config.yaml
n_layer: 16
activation: "swiglu"
norm: "rmsnorm"
rope_fraction: 0.25
extras: ["value residuals", "a smear gate", "learned residual scales", "weighted sums over earlier layers", "capped logits"]
init_std_qkv: 0.0198
init_std_o: 0.00494
init_std_up: 0.0198
optimizer: "muon_variant"
warmup_steps: 0
decay_fraction: 1.0
doc_mask: true
Each number is 50 + 12 x the weight over its row's rms, rounded and kept within 0 to 99. Layers, rows and columns count from 0. The size before them is the row's rms in percent of the matrix's.

# layer 12 MLP gate, 1024x384, rms 0.139, rows 1011-1023, columns 256-383
096:71 67 38 52 36 36 57 69 33 45 50 56 58 27 34 48 60 24 44 44 25 44 44 50 48 58 62 59 59 65 40 44 46 64 49 48 42 48 43 57 60 65 49 49 47 42 44 35 46 25 64 51 38 55 42 46 59 59 61 44 47 44 48 78 52 33 61 36 48 44 43 59 52 51 58 51 50 39 73 60 41 34 36 63 42 51 49 57 66 45 18 42 43 69 40 53 64 51 38 77 44 66 35 39 62 44 34 31 61 50 67 70 31 40 37 41 28 54 65 53 78 37 47 61 54 35 33 42
099:40 53 60 43 42 30 43 42 55 64 62 48 63 58 58 16 45 63 56 45 35 34 45 54 52 43 62 50 50 64 38 48 28 48 40 49 57 43 60 57 60 34 78 19 44 49 47 66 36 31 44 53 51 52 59 58 42 40 43 45 59 32 36 58 36 76 76 57 65 59 35 67 58 56 41 57 49 34 48 53 50 52 59 41 49 50 62 43 70 44 61 40 70 54 34 35 62 63 18 41 37 34 57 46 60 51 64 38 52 44 40 60 65 78 57 55 53 54 50 39 50 62 63 55 58 60 48 62
103:57 39 45 54 69 51 52 34 46 50 57 39 43 64 40 48 58 65 41 43 57 41 32 57 45 51 70 35 69 53 44 44 51 27 39 46 37 56 40 47 32 40 49 27 52 33 38 51 56 53 35 61 45 48 36 64 41 52 27 66 47 69 61 44 77 49 51 31 60 66 29 56 40 28 58 35 43 39 41 45 55 45 48 62 38 52 42 51 30 45 71 44 51 54 45 61 52 37 54 39 35 41 51 40 61 40 55 79 59 40 66 73 55 39 39 54 49 30 52 53 66 71 39 30 38 28 57 43
092:33 37 39 61 51 62 36 53 50 32 39 54 51 44 70 61 44 76 41 70 37 51 46 48 37 60 50 50 49 50 52 50 27 38 54 44 79 47 64 42 57 44 52 49 51 60 52 45 30 47 51 41 37 30 45 58 64 35 57 34 23 49 48 43 39 32 62 42 58 49 31 43 43 41 68 44 45 56 50 56 39 58 60 45 55 51 40 54 66 57 37 42 45 57 27 57 57 57 42 41 57 31 72 47 27 53 49 64 47 53 55 44 36 40 49 44 41 44 63 52 58 43 48 53 62 58 61 74
084:64 46 46 63 41 53 59 50 42 45 51 72 40 49 36 59 42 58 67 53 70 54 68 51 71 65 50 41 60 40 46 50 58 57 48 46 54 41 70 47 49 24 52 64 59 49 70 42 62 67 34 43 59 66 53 34 51 22 52 39 49 71 67 64 64 20 79 69 31 47 39 49 49 59 40 65 35 44 33 60 69 46 40 54 53 50 39 46 63 67 49 44 18 44 41 33 60 66 47 28 46 32 53 41 53 59 41 27 56 65 46 52 72 53 54 47 56 44 56 46 70 51 57 59 55 38 69 38
109:51 52 41 51 66 74 37 62 40 54 53 49 47 41 41 50 43 43 58 33 49 64 39 32 53 49 69 53 38 30 72 50 58 32 68 46 50 29 49 59 52 61 49 67 67 60 51 42 65 45 25 51 45 42 52 59 60 51 49 50 61 58 58 64 47 45 64 51 70 44 69 58 40 54 57 44 60 49 61 30 46 43 55 50 54 42 28 50 50 65 50 50 45 48 27 55 64 54 19 61 48 22 53 46 56 56 37 32 68 48 53 53 60 40 59 36 64 64 48 48 52 39 51 34 46 64 51 35
110:46 35 60 40 49 43 50 28 30 57 34 60 42 57 49 81 53 56 36 74 53 60 73 40 48 44 67 45 35 49 57 49 33 38 57 41 52 56 62 51 53 52 55 47 49 70 42 80 52 66 52 37 48 52 72 61 50 48 20 43 19 43 23 57 45 46 34 69 29 34 43 44 67 35 58 43 68 50 67 70 54 21 47 75 50 49 52 31 59 43 46 50 63 69 35 36 53 20 59 42 63 58 42 52 38 45 61 54 52 35 47 44 44 56 57 62 33 52 58 48 66 52 47 56 36 39 51 43
094:50 39 47 52 57 88 62 29 43 72 55 41 49 69 49 54 66 63 37 43 63 56 50 24 65 43 33 54 27 57 66 57 43 61 41 57 29 33 55 45 32 38 46 56 68 63 36 78 50 49 40 55 59 45 59 59 49 52 53 60 47 58 43 38 41 30 54 51 56 54 43 76 60 44 63 77 58 55 42 44 38 39 29 70 46 45 55 66 43 33 27 60 53 52 52 28 68 44 47 58 49 27 45 65 48 71 54 35 55 25 53 75 43 47 58 50 64 47 35 49 40 25 58 48 49 37 43 57
102:59 54 50 37 42 64 46 46 24 36 53 45 45 45 65 46 61 64 46 59 37 45 63 62 54 55 61 35 36 62 58 75 59 55 46 41 47 67 35 61 42 61 40 77 66 71 61 31 52 63 68 39 36 33 51 50 50 55 59 59 46 35 50 58 57 53 26 46 52 60 38 24 54 26 53 56 33 52 41 59 69 63 47 63 69 55 43 48 57 52 41 63 37 29 40 42 55 45 47 51 67 35 66 54 50 45 53 29 67 55 54 42 57 39 59 34 30 38 52 53 61 29 55 63 71 56 35 59
085:62 56 60 43 44 58 43 56 54 47 69 64 60 55 47 44 24 42 74 41 70 47 47 59 48 66 41 56 37 50 19 23 55 70 65 47 70 56 41 67 64 49 52 64 34 54 52 36 24 44 47 49 51 53 29 34 33 74 58 54 58 34 47 35 62 51 48 54 45 41 56 44 47 28 36 48 64 46 61 53 55 64 48 39 49 49 66 51 64 59 29 51 39 34 55 63 63 35 54 61 63 61 39 53 52 47 25 40 52 66 30 48 37 56 54 67 34 56 54 43 33 59 58 60 41 35 40 51
100:37 38 68 38 69 48 57 39 46 52 38 24 65 57 34 52 48 48 65 70 47 46 48 68 55 43 55 49 36 68 62 63 37 41 43 52 45 53 47 52 23 59 49 58 54 55 65 75 49 43 63 50 46 60 42 45 37 70 35 69 53 71 52 57 58 60 44 51 35 47 54 73 50 69 39 37 40 35 42 64 37 44 55 67 61 46 67 36 24 61 50 54 66 54 30 30 51 54 45 53 42 49 51 58 47 61 53 28 25 25 50 47 30 53 66 50 30 45 47 40 50 44 38 47 45 59 49 39
110:56 65 63 49 59 48 51 48 56 48 55 82 32 61 45 30 60 48 41 35 51 44 37 50 36 61 31 49 69 60 49 36 46 53 64 55 40 51 54 48 48 59 49 43 29 43 45 34 50 62 61 51 57 35 54 64 53 36 61 39 74 42 52 48 35 61 72 48 57 65 44 44 48 64 65 61 58 64 45 72 58 28 47 55 60 70 41 49 49 47 38 63 34 76 67 35 42 61 58 43 40 43 45 48 76 56 35 25 66 57 50 65 51 42 60 63 52 49 48 48 48 38 52 56 43 52 59 40
103:73 39 52 58 54 31 69 31 46 54 47 48 61 51 37 54 50 58 56 47 55 53 58 57 28 63 36 76 41 36 40 59 28 41 56 52 50 51 36 39 54 48 56 48 47 71 40 66 43 66 36 59 67 43 57 36 63 53 74 54 42 24 62 49 61 59 73 48 36 32 65 59 52 61 40 52 50 23 57 50 53 66 68 47 46 45 48 64 58 68 55 41 57 64 43 52 60 49 58 46 34 78 65 55 18 38 51 46 48 50 39 50 82 44 65 65 43 37 50 51 54 41 51 49 52 57 76 60
# layer 12 MLP up, 1024x384, rms 0.15, rows 1011-1023, columns 256-383
100:61 49 75 44 35 50 44 36 54 73 51 48 43 69 40 40 46 45 37 58 55 60 39 65 74 35 43 48 57 43 71 30 48 36 48 36 65 42 47 44 49 64 44 27 50 45 66 46 47 45 40 62 59 58 51 53 49 51 54 70 48 48 54 25 64 40 24 28 60 67 48 48 45 40 53 44 30 63 48 58 37 23 33 49 37 60 44 63 30 62 62 41 44 62 34 46 42 42 72 51 57 45 36 45 36 57 62 51 63 43 28 65 62 47 58 18 32 39 38 45 54 45 56 51 41 49 45 30
101:50 60 69 42 47 30 47 27 54 68 55 51 43 60 61 59 33 50 44 48 40 51 61 50 57 67 47 49 31 44 41 47 43 52 46 49 59 41 34 58 34 40 38 60 66 76 72 54 33 24 57 35 49 49 39 40 42 30 44 69 49 28 46 60 56 63 38 41 54 33 32 49 38 32 41 48 38 31 69 43 51 59 47 41 83 34 35 67 81 65 57 46 39 49 36 47 76 77 39 55 30 38 56 55 41 38 39 58 52 29 54 47 27 71 58 34 53 45 56 35 62 50 54 38 51 47 52 36
106:28 33 33 32 60 65 55 43 53 52 51 41 59 32 27 61 65 64 38 49 50 52 58 55 57 52 48 77 44 45 65 48 40 33 53 48 49 56 45 65 56 41 58 47 75 44 31 56 51 38 51 40 47 52 54 57 31 29 38 49 48 67 57 67 47 45 49 37 70 48 56 88 47 51 62 46 54 52 46 57 42 26 52 37 41 23 47 35 34 54 49 52 31 50 57 68 60 56 55 54 52 50 56 64 61 48 48 45 52 64 51 54 60 50 60 51 48 33 42 66 65 52 52 39 73 48 29 51
092:58 63 52 31 48 33 49 65 76 47 61 64 54 60 54 43 43 54 31 59 33 49 52 34 51 68 52 37 50 41 43 43 44 45 63 60 46 53 66 55 64 35 52 53 65 37 56 45 52 48 51 34 63 32 51 54 69 53 76 38 56 59 51 51 52 65 51 38 64 50 46 44 37 25 45 74 70 42 69 68 42 29 57 22 63 40 33 40 71 60 63 27 58 59 34 40 60 53 49 51 62 52 37 36 30 39 57 61 40 56 70 20 37 47 64 32 71 64 68 56 53 62 51 47 61 71 56 52
089:28 42 43 72 49 51 49 52 50 48 60 47 50 22 52 48 57 52 47 47 45 48 16 46 39 34 31 85 42 39 52 45 47 75 43 48 35 78 49 55 26 53 64 37 55 60 37 37 50 34 65 53 54 37 78 29 54 54 79 71 53 73 36 34 57 45 43 38 70 70 67 38 41 42 61 42 48 67 40 54 63 47 49 56 43 64 46 33 39 44 68 49 76 33 42 54 49 63 44 43 55 47 55 52 53 49 33 53 51 41 42 51 50 49 43 37 40 42 36 28 39 53 53 41 40 51 56 48
104:47 42 35 41 24 25 74 34 56 67 58 46 58 46 55 46 56 61 44 52 54 44 59 40 52 47 57 49 35 68 38 43 43 69 44 52 38 40 46 52 54 54 33 41 65 40 42 46 66 47 58 52 25 39 27 48 45 40 47 50 37 49 46 21 64 52 35 38 44 45 62 52 69 62 48 52 53 71 43 56 74 56 56 71 41 54 61 35 58 24 58 66 59 64 47 45 67 48 49 48 72 65 41 46 22 57 46 48 56 39 55 50 55 78 44 63 55 42 46 22 65 55 54 51 42 64 69 64
108:64 34 55 39 44 58 62 71 64 51 37 60 51 55 47 58 91 58 47 49 57 52 27 36 53 51 65 20 61 58 58 43 55 62 33 46 49 59 47 55 59 49 59 64 36 55 56 42 64 43 60 35 46 60 52 48 43 38 43 53 67 50 50 38 37 35 64 59 40 37 53 38 17 52 57 61 16 55 56 53 42 52 48 38 54 76 60 48 40 65 50 54 62 49 37 52 48 32 60 44 33 55 63 53 57 40 39 39 56 65 56 37 27 39 40 54 48 56 48 30 51 36 46 59 39 64 49 64
095:62 53 42 46 54 40 50 38 54 16 64 59 51 52 44 51 45 61 45 38 39 52 48 54 77 48 45 84 38 30 45 74 53 43 37 42 36 33 52 69 62 49 33 50 61 66 49 53 56 35 47 54 72 45 43 44 47 34 71 60 49 47 34 52 33 36 45 57 51 51 29 65 63 43 71 51 43 55 48 72 43 52 49 49 64 52 78 39 42 38 38 53 63 57 45 34 53 67 43 69 49 45 58 47 30 66 43 56 75 57 53 38 50 42 39 54 45 68 37 48 54 55 61 26 41 73 46 36
107:60 31 71 69 62 43 33 57 63 46 67 48 71 85 53 44 47 33 77 30 71 50 52 48 41 45 40 57 57 58 55 37 63 37 55 58 65 56 36 51 29 37 39 52 46 43 38 72 58 53 58 42 56 67 60 52 35 43 33 43 82 54 38 29 48 57 43 59 37 58 60 56 54 49 46 45 71 64 36 61 61 45 53 43 71 49 63 61 62 53 50 43 45 59 66 62 30 36 49 41 37 66 53 49 31 40 59 59 53 42 56 55 56 34 36 40 59 40 55 67 36 56 60 37 55 34 38 43
091:38 64 59 48 62 51 61 51 35 27 40 44 63 33 65 34 37 34 50 35 61 46 59 63 55 49 46 54 49 27 64 60 34 71 62 36 71 36 58 56 56 31 45 47 46 73 71 47 37 48 34 46 45 30 48 47 52 86 43 40 73 31 46 47 41 80 61 57 41 56 59 34 42 59 49 68 49 35 54 43 56 51 45 61 60 38 49 47 42 62 38 62 31 30 33 35 42 23 47 65 61 50 44 54 51 64 58 50 69 73 40 50 60 43 44 60 60 65 51 50 46 45 61 21 31 58 55 53
097:53 37 43 44 49 52 70 53 47 59 31 58 49 44 58 44 41 57 44 35 52 53 41 51 48 45 38 61 49 50 60 50 54 77 37 60 47 38 57 38 61 49 46 61 51 81 41 54 49 36 42 56 45 61 56 60 48 54 22 57 43 47 38 42 68 46 50 32 61 59 53 34 68 64 39 49 49 60 28 24 43 53 38 68 40 32 51 51 49 45 59 61 56 33 69 70 43 66 50 29 43 32 65 59 53 45 55 60 48 50 71 54 40 47 60 39 63 71 38 48 37 43 41 31 53 37 58 64
105:47 40 38 46 47 47 43 46 47 65 66 74 55 68 55 14 47 55 39 52 31 47 68 53 49 72 43 56 58 58 43 58 56 43 57 58 44 54 64 27 54 39 39 61 40 43 50 45 59 41 69 34 45 41 72 32 43 34 49 49 46 52 60 55 38 50 56 60 45 65 31 43 42 61 78 34 53 70 52 49 55 52 56 48 53 69 56 59 65 45 24 51 59 50 54 38 34 46 51 60 41 37 52 50 78 49 53 28 51 26 47 55 36 48 50 70 48 46 38 33 44 39 78 51 67 46 67 40
102:49 48 51 50 54 59 30 52 53 20 67 58 44 42 42 44 50 40 56 55 54 59 61 60 58 60 48 43 50 54 56 48 33 44 56 30 50 38 67 41 49 59 60 60 40 38 57 50 40 34 57 56 51 46 43 34 33 37 31 55 35 49 46 49 55 46 43 54 55 61 61 49 57 75 54 53 61 54 41 76 48 49 50 48 49 44 70 38 47 46 62 52 53 50 53 62 64 46 46 52 46 21 45 43 43 76 65 72 46 66 50 30 48 58 47 52 55 54 09 41 61 59 40 54 43 31 41 56
# layer 12 MLP down (transposed), 1024x384, rms 0.11, rows 1011-1023, columns 256-383
100:37 37 62 33 51 51 54 18 61 58 49 64 50 78 58 54 63 60 59 45 39 30 34 46 46 49 89 54 68 47 51 53 69 40 53 54 51 62 61 59 34 60 40 37 41 53 74 69 52 30 51 47 67 41 46 52 46 52 38 35 54 45 57 44 51 62 56 57 56 43 52 60 59 63 54 54 24 55 62 53 31 64 37 38 39 41 67 54 59 50 41 51 60 52 41 47 38 45 61 46 45 44 43 53 49 64 61 53 53 53 41 59 40 65 51 35 57 53 35 63 70 24 34 47 32 53 56 57
099:68 49 51 51 43 49 43 31 71 80 64 41 38 54 58 24 49 65 44 59 53 36 56 48 51 60 51 59 29 57 61 60 56 65 66 43 40 49 53 50 54 39 59 67 38 85 65 43 72 46 37 68 76 47 60 50 46 34 56 59 50 53 57 72 39 58 63 52 45 58 30 34 47 48 33 51 53 44 12 68 32 37 57 44 37 51 49 64 52 52 62 51 34 54 59 63 63 45 30 33 58 52 57 33 50 42 36 46 58 28 70 56 53 60 52 67 61 54 47 68 28 42 70 55 61 51 42 48
107:50 44 60 47 65 63 63 37 48 53 53 45 58 66 40 80 57 62 34 52 33 52 65 28 62 38 58 39 60 15 34 44 44 26 50 44 55 69 47 63 54 48 67 18 56 33 51 53 37 62 49 53 48 53 59 32 48 59 65 60 61 68 47 46 49 66 64 56 54 50 51 45 38 47 75 42 17 40 58 76 51 56 67 59 80 62 53 49 51 52 62 51 54 39 73 52 49 61 50 56 50 44 51 39 33 70 43 56 76 63 59 52 64 48 75 44 63 39 49 57 36 52 47 17 40 72 56 46
089:62 42 51 51 51 51 39 44 46 23 49 61 30 64 56 76 60 62 36 55 47 43 30 46 32 37 36 64 31 59 45 33 54 52 43 47 61 54 34 41 50 68 48 63 62 46 55 55 54 76 59 44 31 58 40 48 57 38 60 65 55 46 46 69 39 28 50 47 69 29 67 63 25 57 57 63 63 47 48 54 75 43 42 55 59 46 64 45 48 35 32 80 51 62 44 49 67 52 69 63 65 58 41 47 60 67 53 53 56 58 38 53 55 64 48 43 62 51 55 27 53 55 43 61 48 27 46 52
090:50 41 59 43 56 57 45 50 29 47 68 53 63 59 40 30 39 34 34 55 44 51 46 35 37 41 38 36 58 54 50 46 52 54 61 50 62 48 57 45 50 56 61 41 75 60 46 62 50 56 29 52 24 60 34 46 67 47 56 46 61 37 61 63 62 43 32 69 63 60 53 38 55 31 41 61 63 39 62 68 48 73 47 45 55 49 42 45 48 59 56 54 41 57 47 45 47 34 27 42 35 53 51 30 45 48 58 17 62 63 46 11 55 54 58 40 59 56 39 36 53 55 38 36 28 38 43 53
110:41 54 61 52 48 65 42 51 53 60 55 64 29 27 70 44 80 68 47 42 50 46 58 26 54 38 52 51 38 28 33 29 51 52 60 53 56 16 66 43 63 66 52 64 52 40 54 46 47 67 48 51 64 49 41 36 54 56 53 66 34 69 54 47 62 51 54 48 22 70 25 61 30 58 52 65 71 57 23 42 40 71 79 41 49 74 83 42 52 51 33 43 53 84 55 46 51 62 56 56 39 37 41 37 65 36 56 55 36 51 59 39 60 18 24 53 49 58 23 49 45 47 51 51 48 59 33 51
105:33 52 41 43 61 59 71 47 59 43 52 54 29 59 52 78 47 62 74 55 71 54 52 50 59 57 32 56 40 56 48 56 46 53 44 53 47 68 31 63 28 38 33 40 47 54 42 33 69 35 42 53 47 49 47 56 57 24 62 40 40 61 62 51 73 60 51 40 28 57 34 49 44 49 45 37 59 36 45 60 48 61 59 76 43 67 61 63 66 39 50 49 82 59 57 46 49 73 62 44 30 33 44 36 57 44 43 27 70 37 58 68 50 47 15 44 62 52 32 41 42 61 52 64 46 17 67 51
091:51 44 41 43 45 42 28 64 47 48 59 56 42 47 62 57 50 51 49 40 55 55 31 68 40 47 52 53 61 54 64 65 38 48 21 43 47 31 15 60 41 70 75 25 36 49 22 45 38 45 50 67 48 49 60 35 56 40 37 45 60 39 31 50 36 46 37 50 47 55 55 67 45 54 34 58 54 30 39 46 52 63 59 53 88 44 40 45 61 60 46 65 48 55 54 29 44 51 67 29 59 54 59 57 45 63 54 44 35 51 59 43 42 57 55 51 40 52 62 61 66 64 72 54 39 56 68 34
102:48 22 43 37 75 66 70 55 48 28 53 27 57 57 54 45 42 57 63 42 44 58 58 57 46 61 30 60 66 56 56 50 34 43 44 45 72 47 54 43 59 50 56 64 56 50 28 54 38 45 45 53 46 67 31 61 34 44 46 56 52 49 55 55 25 75 64 61 41 58 40 51 42 55 42 49 48 59 63 45 51 38 45 78 60 46 78 47 56 68 61 65 67 33 71 43 57 35 42 43 47 62 58 47 50 24 58 56 51 54 29 61 38 52 55 56 48 40 56 58 66 63 76 44 39 73 35 39
090:43 39 32 42 39 49 58 46 61 36 58 60 46 49 22 63 61 68 18 46 28 37 57 69 65 57 60 63 27 52 44 59 42 26 44 51 66 56 44 63 56 58 55 36 32 53 54 41 45 41 50 20 38 40 48 62 65 48 59 64 54 37 52 35 56 45 47 65 55 38 59 59 46 51 55 51 43 49 17 72 36 54 75 40 68 44 67 35 51 54 39 64 65 58 54 30 69 28 23 32 63 50 50 32 59 45 50 41 33 32 57 46 65 65 57 34 57 26 51 57 44 53 62 64 37 66 56 52
095:63 41 52 41 65 46 39 38 62 35 54 62 44 78 25 49 46 71 43 28 81 38 69 47 43 47 25 39 40 40 41 53 39 63 65 63 50 50 42 40 51 61 58 66 45 45 57 39 54 40 76 40 66 64 28 44 46 19 42 76 47 35 45 49 55 58 55 54 60 63 65 37 56 56 56 49 38 45 52 66 58 59 40 53 45 66 68 37 42 44 55 52 41 41 47 42 38 48 58 52 64 21 49 52 27 41 59 48 50 36 63 50 44 44 42 61 53 54 70 57 43 80 49 48 80 68 29 61
102:54 38 55 59 44 47 52 52 49 53 49 73 58 46 67 34 40 47 51 47 49 60 43 51 38 55 34 57 33 49 49 24 40 44 76 27 41 43 50 46 58 51 36 62 74 53 56 43 58 37 73 35 44 43 51 74 56 42 24 59 55 60 60 54 45 32 59 38 65 35 47 34 58 61 48 44 46 50 34 64 16 53 57 45 40 34 42 72 60 49 29 20 54 49 64 40 46 65 55 59 34 60 48 49 42 33 64 23 35 58 47 26 65 44 62 22 69 45 60 79 30 37 53 57 45 58 56 33
113:39 55 33 42 36 63 49 38 63 48 61 58 57 54 49 45 49 53 62 48 43 63 48 77 46 45 58 45 41 37 39 51 54 78 55 42 73 35 65 34 52 60 53 44 53 48 27 39 29 65 59 48 49 50 42 63 44 51 49 62 53 44 62 58 33 57 65 31 67 57 39 57 64 59 45 72 57 72 45 50 53 48 53 70 67 70 61 37 48 50 56 20 61 64 22 49 52 34 69 59 58 43 37 47 74 43 35 70 55 42 46 60 61 56 64 38 50 62 45 43 47 27 40 44 65 37 48 72